Each number is 50 + 15 x the weight over its row's rms, rounded and kept within 0 to 99. Layers, rows and columns count from 0. The size before them is the row's rms in percent of the matrix's.

# layer 5 MLP up, 768x192, rms 0.0916, rows 146-200, columns 0-63
122:61 60 65 57 63 20 69 45 49 75 56 52 72 40 36 72 26 38 82 52 46 62 58 30 32 55 29 54 28 38 59 79 34 40 51 23 20 63 48 35 55 64 22 62 42 54 65 29 45 55 53 55 33 47 69 49 52 62 68 69 26 32 39 63
129:44 60 39 45 88 10 61 53 61 72 67 37 41 52 47 48 44 37 50 55 62 51 65 40 35 63 45 52 73 55 31 14 38 70 42 50 41 46 59 45 23 46 21 41 57 46 45 49 47 54 63 55 49 44 43 57 48 55 30 33 39 60 40 49
010:42 64 54 35 53 78 46 60 22 57 56 66 46 48 16 51 54 52 41 63 61 65 59 19 25 68 40 53 48 89 34 44 59 17 65 57 41 00 64 48 33 49 41 53 28 50 27 28 38 54 61 54 46 59 54 33 68 38 53 35 31 66 64 39
124:50 61 49 57 63 58 55 38 37 54 33 44 86 28 58 48 57 35 60 61 78 62 86 52 44 39 57 42 55 27 42 62 54 33 39 37 70 63 38 33 49 35 48 61 45 40 67 65 45 40 70 51 51 53 34 51 59 40 21 57 37 70 55 66
134:89 66 57 38 62 51 72 73 47 35 61 38 55 52 45 55 47 32 62 46 43 45 37 54 38 53 62 36 57 66 39 41 55 43 48 33 44 44 45 42 58 52 30 37 37 46 29 40 34 88 52 45 64 48 63 73 52 60 42 54 47 57 48 56
119:72 56 48 27 56 35 65 50 69 65 39 32 84 71 39 47 31 55 48 75 58 19 57 31 31 58 44 17 46 81 49 24 27 52 41 52 62 43 74 38 56 58 59 41 68 39 47 64 00 49 63 39 69 55 36 44 54 35 24 47 39 48 57 31
010:70 26 65 24 33 52 60 34 47 40 35 83 69 47 64 29 71 44 69 69 50 42 48 50 37 59 35 62 52 57 22 49 20 83 51 41 45 61 32 74 36 43 60 68 27 24 51 59 63 26 25 64 38 42 76 54 38 30 62 55 38 65 45 44
013:42 52 55 30 70 60 52 47 29 61 50 55 50 44 45 46 35 46 47 62 63 45 74 16 24 42 32 33 30 74 63 57 46 30 48 39 59 75 45 29 21 51 41 31 37 45 29 40 37 49 48 63 67 70 45 44 54 37 47 33 33 50 45 62
129:62 49 50 67 48 29 63 65 49 25 66 35 59 52 13 44 51 32 49 36 73 62 84 42 59 34 38 53 48 28 22 51 45 55 88 41 56 59 59 41 58 25 42 28 44 37 39 42 28 50 52 55 45 46 21 45 39 38 26 69 51 62 36 75
122:58 70 51 30 42 51 73 56 43 62 27 60 46 57 41 26 53 54 59 45 52 58 55 67 57 55 46 63 57 49 38 62 51 47 40 37 40 51 56 45 66 77 58 34 21 56 46 52 49 51 43 54 65 40 55 27 59 33 55 77 57 41 49 51
011:72 54 74 46 63 38 37 57 50 63 32 33 38 23 66 47 42 60 64 37 56 39 55 60 23 57 42 46 38 13 35 49 75 81 35 22 47 62 54 62 28 36 46 37 40 47 59 47 46 77 76 50 58 80 26 52 45 62 18 64 30 56 19 36
101:70 47 63 35 44 85 41 48 53 42 24 46 48 20 64 72 50 15 40 70 91 39 65 26 60 52 34 74 23 64 34 51 62 58 69 18 59 61 76 50 59 49 64 25 34 32 59 47 41 38 55 53 59 88 55 41 47 60 50 42 58 66 48 60
121:82 67 38 49 66 48 77 70 79 51 57 41 48 34 62 11 67 33 56 54 59 54 40 36 65 42 50 46 47 35 52 43 70 57 54 40 33 57 57 51 65 54 28 63 62 64 67 48 53 63 66 51 53 40 22 19 73 42 40 32 37 36 27 53
112:69 54 53 59 35 44 49 55 27 36 37 51 61 36 14 54 53 71 51 68 65 48 60 68 64 23 62 46 31 49 69 50 45 52 79 35 68 45 48 31 44 57 56 55 66 44 29 59 44 51 39 55 65 57 49 60 65 77 46 56 57 58 67 59
127:72 56 47 30 39 62 53 63 44 42 43 71 54 47 65 25 48 57 24 52 67 06 62 33 47 79 51 55 46 60 76 59 61 56 85 22 53 42 28 74 40 19 42 25 41 48 40 77 45 57 35 46 39 57 51 27 40 49 56 50 53 57 35 35
011:74 25 51 46 52 53 37 60 41 57 47 41 42 59 45 25 45 60 47 43 59 29 46 55 23 37 37 38 53 41 43 68 56 25 61 34 47 44 51 46 56 69 53 47 34 69 60 64 41 65 59 52 50 65 39 40 62 57 44 10 30 77 43 33
008:71 64 48 39 60 58 51 50 41 62 53 58 36 61 52 23 58 61 56 19 48 36 31 48 67 36 40 50 51 80 41 49 52 75 80 62 53 36 64 43 79 68 67 66 55 60 45 45 38 40 65 60 26 50 51 50 33 59 71 36 39 53 45 42
013:65 56 58 49 59 54 43 75 32 60 50 41 64 42 46 38 22 54 51 55 67 46 43 47 40 64 53 45 32 79 44 33 59 29 48 33 57 37 72 65 48 65 32 43 26 42 27 61 40 91 64 70 68 71 30 45 56 50 65 59 36 65 49 48
133:93 75 76 42 62 60 74 45 56 31 23 36 24 33 19 57 43 49 53 51 64 47 60 38 46 57 47 46 54 34 74 40 57 42 64 54 31 61 55 59 65 77 70 37 26 64 52 55 31 43 18 61 52 58 38 48 66 49 43 29 30 34 38 59
012:29 65 42 58 36 62 62 36 49 56 40 23 41 49 45 75 65 41 42 42 45 63 80 42 47 52 24 51 60 48 43 64 33 90 41 64 40 65 29 36 46 44 45 64 61 26 71 53 43 32 40 39 47 54 40 62 59 44 47 56 52 39 68 74
011:50 53 56 43 65 56 51 52 21 62 28 39 48 21 44 70 59 45 61 13 42 56 70 35 27 33 48 39 34 54 69 46 68 82 59 45 65 69 28 61 19 34 50 30 40 33 81 43 60 62 79 55 53 58 52 50 61 42 36 63 44 53 32 40
010:46 30 55 71 29 64 46 31 49 57 42 47 49 63 63 30 74 42 41 46 56 41 69 50 28 71 38 27 47 37 58 55 49 21 37 46 48 31 71 35 49 63 40 49 45 37 21 54 52 46 74 55 81 53 31 56 46 51 38 62 25 58 50 62
110:54 58 60 26 79 49 72 42 78 46 44 43 62 38 18 40 63 42 27 63 55 41 49 55 37 55 50 36 60 55 69 77 36 52 36 30 63 67 73 43 54 62 61 48 59 60 59 55 49 43 43 48 37 50 62 45 63 58 67 47 43 52 79 45
120:62 49 57 30 66 65 17 31 38 57 34 49 43 47 50 43 56 37 10 54 78 71 57 40 47 59 50 37 30 25 44 38 39 56 76 37 30 69 28 40 46 45 49 45 34 54 44 43 31 44 54 71 43 63 38 42 78 60 55 48 38 46 29 57
124:42 44 65 73 65 62 58 55 46 42 61 47 72 39 20 58 21 36 89 35 81 48 37 62 33 53 53 45 41 28 43 61 74 60 70 34 37 60 78 40 60 69 50 53 47 35 39 79 47 60 57 29 30 52 50 52 55 33 26 62 66 23 36 53
124:47 37 53 57 69 72 25 64 49 79 23 67 49 48 42 46 51 31 52 45 78 69 41 29 49 55 42 24 16 65 20 58 46 49 43 30 28 54 34 61 53 65 56 15 43 49 44 91 39 49 50 64 28 65 64 45 68 73 43 51 40 53 18 40
117:66 58 47 46 73 64 41 58 26 68 53 56 59 40 61 57 53 55 47 54 59 65 48 50 36 57 57 19 48 42 53 57 47 78 55 56 28 72 78 58 60 54 30 29 45 41 79 58 33 32 47 69 72 72 35 38 71 71 22 59 42 28 51 54
128:59 47 59 43 68 45 33 44 51 31 56 27 50 46 42 56 38 67 24 65 72 61 51 41 05 56 52 48 53 79 51 64 33 32 37 46 34 60 89 42 38 61 36 61 33 44 53 21 58 50 60 45 46 41 52 50 56 19 45 46 11 31 44 22
110:40 79 62 33 61 57 59 50 65 63 29 41 65 39 44 25 52 49 67 33 62 52 45 41 63 69 49 53 40 52 54 58 39 27 93 47 41 58 52 61 39 29 16 43 55 51 40 59 19 61 73 40 69 68 62 71 50 61 50 45 47 56 48 69
124:45 31 48 57 70 82 30 55 37 55 46 37 70 62 36 50 43 10 60 24 58 41 95 40 28 56 26 53 51 46 78 47 53 65 63 50 59 56 72 55 32 97 45 35 51 70 51 63 35 69 44 38 39 52 40 52 45 46 35 64 42 59 63 62
125:64 62 51 50 57 67 38 58 43 51 37 51 63 54 75 38 37 29 56 21 89 22 41 67 55 64 50 68 49 70 58 49 59 33 62 63 25 65 66 51 51 34 22 64 20 39 55 42 62 50 52 56 69 52 67 51 60 46 33 32 21 77 41 60
013:63 63 71 47 46 47 38 46 36 40 45 59 51 38 35 68 49 37 75 54 52 49 32 42 52 33 48 62 20 54 05 23 41 82 53 48 49 49 47 54 70 49 54 58 35 57 53 39 43 52 95 59 47 65 43 52 33 56 72 51 46 47 35 42
010:52 53 62 32 66 77 30 49 47 68 50 48 52 42 64 51 57 42 50 37 62 41 83 55 39 54 33 29 56 84 74 80 65 58 69 40 47 66 38 27 38 74 46 60 54 51 73 59 35 48 55 47 55 55 27 31 79 47 40 51 39 67 42 60
108:33 35 71 26 73 47 40 68 26 61 31 52 65 61 41 64 49 65 26 57 56 24 43 57 31 81 26 62 25 48 45 68 47 39 53 60 35 53 63 72 55 51 33 54 49 50 61 54 65 66 56 62 43 65 44 33 40 51 83 73 19 46 37 64
128:46 30 66 55 47 63 23 89 32 60 60 52 80 37 28 54 43 60 43 39 77 30 57 23 25 22 54 63 73 59 38 69 38 43 82 45 29 46 76 60 54 28 51 41 58 40 40 68 41 48 31 53 66 64 42 28 43 58 65 41 55 47 55 59
014:74 59 52 49 74 62 38 52 45 77 57 56 40 52 47 64 33 62 56 55 63 26 51 37 47 41 39 36 29 73 34 49 67 48 73 48 46 61 43 29 59 76 43 53 37 72 40 44 16 65 57 74 47 78 22 50 56 42 61 26 43 44 45 51
123:67 67 60 23 55 42 56 32 26 71 55 39 37 50 43 43 45 33 55 37 58 35 60 51 51 57 26 74 48 36 45 54 42 23 48 45 47 52 54 34 62 62 40 52 46 15 44 45 47 55 37 54 54 47 82 35 67 52 53 61 49 53 26 51
110:72 23 51 50 48 64 42 55 34 39 35 32 37 51 62 37 26 15 33 67 57 54 75 69 54 36 41 44 41 67 55 69 48 39 34 48 30 68 60 33 58 68 35 34 19 53 65 59 43 44 51 50 72 38 43 61 77 32 30 42 41 82 47 57
124:56 50 46 43 46 72 42 55 60 55 43 52 98 53 46 58 52 04 49 51 67 58 36 56 46 37 53 42 34 54 32 51 50 47 38 46 43 40 59 66 59 68 58 37 51 39 45 56 37 60 58 64 73 71 38 60 83 34 48 32 38 15 39 39
118:53 84 50 42 57 45 48 34 93 44 18 45 77 52 51 54 64 58 45 66 51 34 70 44 40 40 31 11 28 46 18 50 54 59 72 27 41 43 31 33 69 69 58 59 59 57 74 41 52 62 60 39 42 60 57 40 79 43 51 87 55 42 47 51
123:58 45 33 56 60 66 27 17 50 57 38 49 58 59 57 53 71 40 52 58 60 42 53 33 51 56 23 56 44 37 13 26 56 76 59 44 70 36 38 65 38 57 48 35 52 23 62 41 40 66 54 15 53 74 40 73 66 51 25 51 62 65 43 75
128:47 48 36 61 53 70 52 39 35 47 43 40 21 31 38 77 36 72 72 41 85 25 70 48 59 74 32 54 67 62 43 47 62 67 99 40 55 39 41 39 36 44 46 41 48 62 53 43 38 43 43 43 40 60 65 34 37 50 49 60 35 51 41 52
009:35 52 64 40 68 64 63 46 26 51 44 57 46 27 43 51 63 35 58 72 71 46 77 40 28 56 36 32 32 59 42 59 46 40 30 44 54 83 39 52 32 57 36 23 33 41 64 47 15 56 57 55 37 64 63 43 83 42 37 69 35 51 51 39
128:63 64 57 48 72 42 43 33 51 35 73 58 56 50 44 36 57 61 48 48 61 39 62 19 42 63 31 47 41 57 43 68 76 36 59 32 72 63 44 40 44 49 21 27 49 24 45 38 81 84 40 60 52 61 53 52 51 39 61 65 53 62 68 54
125:59 25 70 34 60 40 43 39 45 65 48 40 62 55 14 49 40 45 18 53 64 27 51 88 44 56 23 16 37 61 30 71 65 55 69 33 44 64 36 34 70 83 44 29 55 25 33 64 43 67 35 26 66 46 71 65 73 89 52 68 40 73 35 51
009:60 45 48 51 73 43 56 53 45 75 24 51 48 34 40 70 50 56 61 42 44 59 63 38 31 47 72 34 47 43 38 66 55 65 58 55 38 75 30 23 24 40 59 48 52 39 55 57 48 47 69 50 58 58 49 49 49 39 32 47 37 60 34 16
010:32 26 55 31 34 58 48 38 56 47 41 45 35 70 45 63 67 56 41 54 40 24 60 34 50 50 55 64 66 38 22 55 16 46 46 62 24 79 20 43 66 61 58 37 47 25 68 49 46 30 06 47 33 33 66 60 60 28 66 44 45 38 66 55
134:55 56 64 18 77 67 63 51 57 53 41 16 40 67 34 39 51 49 50 61 56 49 68 51 45 64 40 47 58 33 54 42 43 45 54 44 26 52 43 43 38 56 20 31 37 60 21 62 27 55 42 64 68 56 64 23 44 52 47 29 62 34 62 69
130:44 47 76 33 65 72 56 61 92 33 63 52 56 55 44 34 50 09 46 52 45 41 66 64 41 50 43 56 65 57 32 50 55 72 53 43 55 62 43 36 67 24 33 33 58 30 36 25 47 58 48 64 44 39 45 21 68 69 62 26 51 49 56 50
123:41 31 57 45 39 67 69 66 52 39 45 31 63 32 46 65 54 45 55 71 40 35 49 65 51 59 54 36 63 67 76 59 38 68 48 50 30 40 55 45 65 46 59 53 25 25 66 62 25 41 42 36 41 59 43 46 49 55 59 50 55 40 56 63
119:77 60 42 43 45 46 74 66 34 53 52 50 48 44 45 63 64 50 54 27 60 67 64 53 48 70 51 49 22 46 43 43 69 25 72 52 51 63 61 72 39 57 72 46 44 55 27 52 63 68 57 46 57 87 33 50 28 37 40 35 51 44 54 69
116:38 23 42 47 52 64 52 26 44 45 45 50 63 35 39 75 16 36 59 25 49 35 78 56 58 75 12 69 66 65 73 63 64 56 60 53 49 65 72 54 47 37 34 39 32 41 49 56 47 47 30 34 43 71 45 40 57 59 81 52 50 40 30 55
113:47 50 56 45 49 35 53 27 27 34 38 62 44 35 21 46 67 08 93 53 58 36 49 37 69 49 61 47 44 84 45 64 33 54 58 32 66 53 36 59 54 53 44 18 45 40 36 63 44 72 52 47 66 37 61 49 50 66 34 37 53 58 55 65
130:99 57 53 49 80 64 65 56 57 64 74 55 49 60 41 52 40 19 43 59 78 20 19 30 44 25 55 57 68 48 51 46 61 66 58 18 14 44 50 75 43 47 37 36 65 61 54 60 18 64 34 43 56 46 47 31 51 53 60 54 64 41 47 64
129:51 37 62 61 66 74 69 72 50 65 36 54 43 48 36 83 58 35 26 64 47 42 37 37 17 53 33 64 35 48 33 57 48 66 31 21 28 49 23 71 61 44 50 53 66 69 58 60 23 56 40 55 30 51 56 51 37 50 31 37 79 46 63 32
# layer 5 MLP down (transposed), 768x192, rms 0.0784, rows 146-199, columns 0-63
112:36 42 58 46 60 54 42 58 40 25 43 51 39 81 43 64 45 58 20 52 66 28 37 44 62 59 58 48 22 45 53 86 32 35 54 74 46 28 40 66 37 49 53 68 51 64 44 54 39 71 27 60 61 42 56 30 38 34 25 59 69 58 70 44
125:40 48 54 36 53 42 66 60 67 66 77 67 56 47 21 60 78 70 49 55 11 65 47 50 54 56 38 51 49 36 53 48 40 83 49 41 53 38 27 43 29 68 43 74 43 62 27 70 60 30 70 48 55 52 45 33 35 55 54 74 58 31 26 32
008:59 41 32 75 47 64 37 10 48 49 52 56 36 51 57 52 39 37 45 38 53 53 50 56 58 56 32 68 44 36 29 72 59 58 49 40 50 56 30 62 59 62 57 55 61 54 46 85 50 51 39 35 43 24 43 63 57 41 27 53 64 33 36 38
109:35 36 74 30 37 18 56 37 44 42 41 44 40 66 58 53 54 38 54 22 68 42 42 59 63 25 49 41 87 58 63 32 49 42 29 45 42 68 62 73 48 61 88 46 68 43 76 38 35 42 35 76 31 69 48 31 55 51 27 37 56 64 51 45
139:28 22 39 56 30 46 50 30 68 38 65 43 68 29 33 42 58 50 64 65 57 42 49 27 30 25 35 34 57 42 58 45 65 68 61 29 80 53 37 53 44 56 69 72 60 44 38 20 40 41 52 65 45 44 51 47 69 60 59 44 49 41 61 28
123:44 64 35 59 54 67 64 38 45 62 44 46 51 30 39 60 47 77 25 51 27 76 80 54 56 36 49 46 56 51 80 52 59 64 75 45 64 69 43 38 50 60 47 63 51 21 36 38 48 54 46 62 51 44 37 50 53 29 44 17 31 35 27 57
008:43 55 45 72 66 54 64 61 56 52 74 34 60 46 42 51 68 39 23 41 67 33 40 44 59 64 37 58 55 38 38 54 54 47 44 71 25 47 62 35 19 54 64 46 50 63 56 71 22 37 41 73 52 34 33 78 43 64 63 17 22 43 62 59
009:68 50 43 62 53 41 45 80 48 33 37 36 48 49 42 61 56 72 31 48 52 78 43 74 83 58 41 73 59 31 42 39 45 49 35 51 44 54 36 52 52 79 32 63 39 50 37 42 59 69 45 46 45 23 23 72 54 42 22 68 81 34 55 53
128:49 40 45 42 67 48 49 60 83 59 29 92 44 30 53 62 50 87 50 40 76 63 21 72 63 54 65 25 70 74 62 31 73 53 37 65 28 46 52 64 56 46 60 50 46 23 57 63 39 63 72 48 53 45 49 53 37 63 33 43 38 37 63 63
116:66 54 31 70 47 71 22 46 51 54 43 50 47 51 84 47 23 40 64 61 48 51 51 44 50 49 49 44 55 60 46 62 56 70 44 55 23 33 32 59 52 63 56 64 60 51 31 47 32 68 45 37 41 65 82 62 30 48 73 39 38 42 40 27
008:33 49 50 44 33 53 55 60 47 46 48 52 54 64 10 47 30 61 53 84 48 58 48 26 70 50 66 62 64 68 74 37 45 53 68 80 60 43 43 49 55 60 31 72 66 39 31 33 50 36 48 50 48 57 54 44 50 40 64 47 35 58 66 68
092:35 52 71 40 49 26 58 76 55 43 51 49 41 55 64 60 49 67 26 48 23 38 16 63 72 45 38 38 54 66 60 37 62 58 41 52 70 56 59 50 44 51 64 66 56 50 30 59 58 40 51 48 56 06 67 55 40 72 57 39 33 40 62 37
125:47 41 57 52 39 63 32 46 27 18 38 79 63 50 49 56 41 68 56 39 51 74 49 50 35 50 35 35 81 57 64 55 73 62 51 55 59 48 55 53 49 42 45 45 29 34 33 70 33 46 56 63 44 74 60 75 68 52 33 30 66 55 38 37
120:46 54 34 61 53 50 72 38 78 74 58 21 50 55 59 50 61 46 35 43 27 57 60 74 60 57 44 67 51 61 35 56 80 70 15 59 27 59 34 64 39 37 45 20 50 57 63 33 57 25 41 56 50 57 50 52 35 52 45 36 50 38 28 47
129:53 54 49 46 23 39 38 49 75 74 44 60 39 63 26 33 48 37 42 22 48 63 48 40 47 51 20 60 41 32 73 60 70 45 54 54 34 72 35 51 38 57 64 33 57 39 45 71 62 49 29 69 46 57 42 58 54 61 55 64 60 67 70 68
009:21 55 66 47 43 53 59 45 45 55 44 47 28 38 35 37 43 52 87 38 40 42 65 63 42 68 47 39 43 49 63 59 76 34 65 71 60 47 46 55 92 22 25 61 52 39 55 38 71 37 59 39 64 44 62 39 45 35 47 86 73 41 73 32
007:60 45 20 58 50 50 44 53 50 68 39 47 81 48 49 47 52 25 60 45 67 48 59 70 61 68 46 53 46 35 17 67 53 19 26 48 52 39 32 57 64 38 67 28 50 36 47 80 26 50 36 57 62 33 39 45 40 31 39 54 60 52 66 52
011:66 57 42 57 22 62 45 30 35 62 33 57 29 55 37 46 22 49 50 37 44 63 47 35 47 62 38 74 56 42 36 60 60 64 67 46 42 39 31 48 75 71 58 55 76 57 34 59 48 38 40 45 49 32 35 59 53 49 22 55 60 46 54 60
142:43 57 31 73 74 69 23 34 29 35 45 65 45 56 56 27 52 41 48 61 31 40 45 60 74 44 34 33 55 58 47 40 56 64 56 52 23 49 60 58 44 43 59 11 18 34 55 25 53 25 25 61 45 42 66 34 53 48 85 57 73 56 40 61
008:53 55 60 27 53 32 47 75 72 21 49 55 57 49 49 47 68 78 54 54 46 65 38 50 45 35 67 51 40 75 32 27 38 58 47 66 33 68 72 46 13 41 59 42 38 47 46 30 51 65 55 59 41 47 70 51 25 52 70 39 49 64 40 31
009:78 50 44 63 47 52 45 79 71 48 71 42 71 67 32 58 63 42 45 94 58 82 44 46 94 42 59 64 50 50 73 49 48 72 37 64 22 54 53 59 20 67 33 66 58 47 33 60 23 41 42 66 72 54 44 60 36 41 69 57 27 67 61 47
009:55 67 52 41 52 65 60 73 43 62 48 64 41 53 55 41 42 59 32 65 40 45 37 33 75 61 78 75 64 63 11 28 58 42 45 52 64 82 22 47 58 60 64 47 54 61 22 47 47 58 27 82 39 44 36 50 64 50 46 61 65 40 54 64
119:62 66 47 92 40 61 42 55 35 45 53 51 47 55 89 52 51 39 72 56 54 39 35 48 52 46 50 45 74 44 40 30 57 53 48 48 49 51 41 52 41 47 40 53 33 22 65 43 47 47 69 55 61 63 52 60 31 42 29 36 56 52 24 40
120:59 80 33 51 38 37 68 49 65 44 58 68 29 57 50 40 51 62 25 31 24 48 65 50 54 51 35 63 47 74 25 63 31 78 44 31 41 50 62 61 76 43 42 41 68 68 49 47 41 59 41 20 52 55 38 52 40 62 50 49 49 57 64 69
119:40 69 42 43 51 42 27 34 51 68 48 66 51 59 33 21 40 59 25 44 42 26 56 47 61 60 53 59 35 65 47 62 10 42 24 51 70 34 64 61 53 61 62 21 34 26 56 56 17 81 57 46 56 61 57 59 38 63 42 31 31 61 37 61
131:53 62 35 64 59 63 54 81 59 38 40 46 41 14 19 37 38 20 43 32 73 79 65 58 58 54 47 73 71 28 63 44 49 36 28 63 40 95 44 27 45 42 45 71 47 57 41 40 46 60 35 58 54 46 38 50 68 54 47 55 23 37 13 64
113:31 67 33 54 37 42 44 44 54 41 60 71 42 56 59 50 57 39 62 50 42 40 47 39 59 69 57 48 56 37 41 39 35 61 45 29 54 33 65 47 54 57 72 57 44 45 38 44 70 51 60 33 48 62 86 46 53 31 80 60 70 31 52 59
126:28 70 72 67 74 35 87 63 49 54 70 33 34 42 43 46 27 11 25 76 44 48 52 65 71 41 54 59 43 47 53 36 32 70 42 51 68 69 74 54 17 24 38 51 38 54 66 68 29 45 38 40 39 30 58 46 69 45 23 42 45 57 38 64
093:77 25 54 57 40 57 59 52 49 35 55 69 51 50 57 46 45 38 61 56 19 37 61 46 32 32 46 44 56 75 55 47 50 32 29 74 31 31 45 50 68 35 48 41 36 49 37 50 53 46 50 42 51 43 60 27 54 44 65 60 46 67 72 27
122:39 37 59 56 36 39 79 74 35 61 47 64 38 30 64 52 42 79 65 63 40 48 49 43 69 79 73 50 58 39 48 59 49 40 47 46 19 55 37 40 78 47 52 53 67 59 38 63 33 56 60 32 21 62 62 48 45 37 44 61 42 38 59 59
151:41 45 21 62 56 66 36 60 72 75 50 34 70 46 57 51 48 46 39 30 58 56 61 45 47 59 26 53 31 55 74 41 57 48 50 33 37 70 41 48 54 48 23 29 39 36 58 65 32 32 57 87 56 38 21 65 41 59 38 48 75 63 58 37
010:36 51 18 72 06 53 53 47 41 58 28 43 66 44 39 19 43 57 57 48 62 71 52 49 45 66 57 61 58 61 41 51 49 41 49 56 59 28 61 33 30 56 41 40 59 26 43 64 50 56 39 31 51 24 24 48 69 51 36 34 49 75 67 61
007:50 56 54 48 50 49 52 70 61 51 46 29 57 45 31 58 49 72 28 63 53 52 47 63 63 47 57 58 42 20 40 27 44 45 61 60 34 41 65 37 65 31 57 58 64 26 23 31 46 58 54 56 39 46 61 45 37 28 52 74 76 62 69 45
126:53 52 46 74 26 48 40 67 57 34 60 26 49 43 48 59 30 32 77 55 45 62 69 59 76 57 30 37 70 70 30 56 48 64 44 43 51 64 45 30 56 51 60 48 57 44 53 69 26 27 54 80 46 36 67 58 46 69 44 34 70 42 63 42
138:42 79 50 38 70 51 66 42 38 77 24 46 26 32 46 59 38 57 43 70 38 53 64 39 55 43 48 42 63 65 53 42 41 58 34 74 44 52 37 55 32 52 36 29 56 74 43 71 80 34 74 51 35 16 58 68 54 52 93 61 53 32 53 42
010:32 51 34 60 29 33 52 54 48 51 38 36 63 52 47 43 30 60 63 66 59 89 79 81 64 48 48 37 59 46 55 58 33 54 38 50 48 33 40 52 58 42 42 47 56 51 41 47 69 76 47 23 45 12 41 43 62 52 27 60 76 67 72 37
124:64 70 33 37 34 54 32 31 48 52 56 50 62 53 62 48 83 61 67 48 40 61 30 47 46 19 44 27 51 80 29 58 51 34 41 32 50 38 24 30 40 43 22 62 57 40 55 67 52 54 56 68 38 40 18 64 26 73 49 34 62 47 59 63
104:47 55 55 33 59 65 43 25 73 31 67 49 56 47 51 68 36 53 63 54 50 59 55 38 75 44 62 58 55 40 36 45 56 51 31 43 74 30 35 46 57 29 67 53 69 57 38 44 56 42 32 60 40 66 79 54 36 46 29 36 60 60 51 52
128:38 50 21 62 58 63 66 37 48 61 37 06 37 44 32 72 56 77 45 21 18 46 64 14 61 67 52 56 56 53 61 55 42 69 38 80 64 60 52 47 49 51 37 30 45 64 44 49 53 58 60 76 27 77 35 39 35 71 76 68 39 60 77 61
118:43 60 52 49 34 60 48 74 12 65 70 66 11 49 24 69 34 25 60 41 52 36 36 45 63 57 48 65 61 44 57 77 57 40 36 54 52 55 68 54 46 36 27 24 48 64 37 55 35 16 45 64 66 60 51 53 09 40 41 55 64 48 54 60
126:46 73 47 24 49 55 76 57 79 78 46 55 52 40 44 26 49 46 52 54 37 56 33 44 79 42 38 78 61 65 53 67 62 56 63 45 55 63 33 58 77 61 39 43 42 84 30 50 85 54 41 93 52 25 69 33 48 38 78 48 34 38 47 30
128:40 68 55 38 44 73 68 42 63 32 29 73 59 51 41 39 55 67 46 24 55 53 60 43 47 66 39 58 28 56 58 68 62 49 55 27 72 58 63 64 58 48 56 55 44 41 48 33 54 49 53 40 36 59 19 63 58 39 49 37 66 70 57 49
007:67 33 32 50 49 39 33 67 63 40 46 47 39 70 38 56 62 74 43 60 49 78 55 56 70 41 41 72 61 66 72 36 50 67 86 75 40 54 65 33 29 67 35 93 45 41 43 39 68 59 58 48 48 58 48 55 31 70 50 24 50 64 52 39
138:49 54 54 40 36 65 56 40 55 61 39 35 32 45 32 60 53 60 46 29 68 50 59 37 45 39 60 28 49 69 35 35 37 54 64 38 73 60 24 60 37 76 52 50 82 49 38 42 46 43 63 53 39 52 42 36 46 69 63 39 57 60 29 80
121:38 46 40 54 45 55 56 53 61 60 45 48 50 50 48 74 54 34 66 38 37 54 40 52 21 63 72 47 53 49 36 40 58 39 31 40 69 61 67 67 35 39 51 54 56 40 55 38 87 47 39 59 54 43 44 33 31 29 31 63 53 55 50 20
007:52 51 56 42 57 42 56 71 65 58 57 48 62 57 39 69 39 39 69 80 64 64 37 58 85 34 79 67 43 45 62 22 61 38 18 41 55 60 58 47 56 72 12 59 43 61 53 40 33 61 41 70 54 47 60 48 40 41 62 63 41 42 92 55
009:43 43 45 42 54 30 42 64 73 37 56 55 81 49 62 43 76 68 57 60 67 56 79 66 24 51 47 35 47 80 66 59 53 46 52 59 48 59 74 42 35 37 31 66 18 68 76 30 67 63 71 57 52 39 63 51 37 55 61 33 35 63 55 38
123:51 40 46 29 47 71 72 37 64 62 62 70 49 30 42 55 67 47 56 64 25 37 72 50 74 47 48 65 25 34 56 48 63 55 55 55 34 14 50 48 58 29 59 54 50 47 53 41 57 67 14 39 54 62 67 52 32 43 46 48 46 51 64 45
136:62 60 46 73 66 76 25 54 31 20 26 74 41 46 30 56 50 46 62 56 62 43 38 47 68 69 48 43 50 23 57 60 56 31 67 48 72 57 55 46 61 56 38 53 31 34 47 74 43 77 37 72 67 22 58 76 47 62 46 65 43 19 45 44
124:60 54 62 62 35 33 43 46 45 45 50 46 42 57 65 23 45 46 68 79 15 51 51 49 63 27 53 69 27 49 48 53 39 54 44 51 39 73 53 43 66 54 53 41 62 50 62 38 52 37 50 61 39 53 83 29 47 56 56 51 43 45 39 26
114:58 05 21 58 52 22 73 50 54 31 32 51 42 53 51 26 32 45 49 50 23 53 37 60 86 53 46 71 50 49 32 54 40 51 73 75 47 32 51 59 64 59 55 51 74 34 42 60 23 46 51 56 43 27 42 48 48 56 63 51 69 67 54 37
114:58 53 48 49 74 42 17 64 57 48 40 54 43 50 82 43 62 55 42 47 51 36 23 35 34 43 65 48 40 44 51 76 20 16 61 41 33 38 50 66 32 55 53 37 62 56 99 31 48 58 65 46 42 52 31 52 55 39 36 57 63 53 39 49
120:58 48 48 39 43 42 47 72 81 68 53 16 79 58 68 64 46 48 31 50 39 83 76 53 47 57 29 66 55 52 45 49 53 57 43 51 53 59 45 24 66 72 53 33 43 48 37 47 51 42 61 51 42 36 36 55 25 62 53 67 53 47 30 36
129:70 62 55 39 37 54 57 23 46 45 67 42 41 46 65 61 46 28 45 45 30 49 21 48 26 85 36 43 47 37 60 36 38 67 39 25 43 60 53 56 47 17 59 52 54 35 31 47 34 41 56 31 34 88 82 59 67 93 60 54 52 43 45 41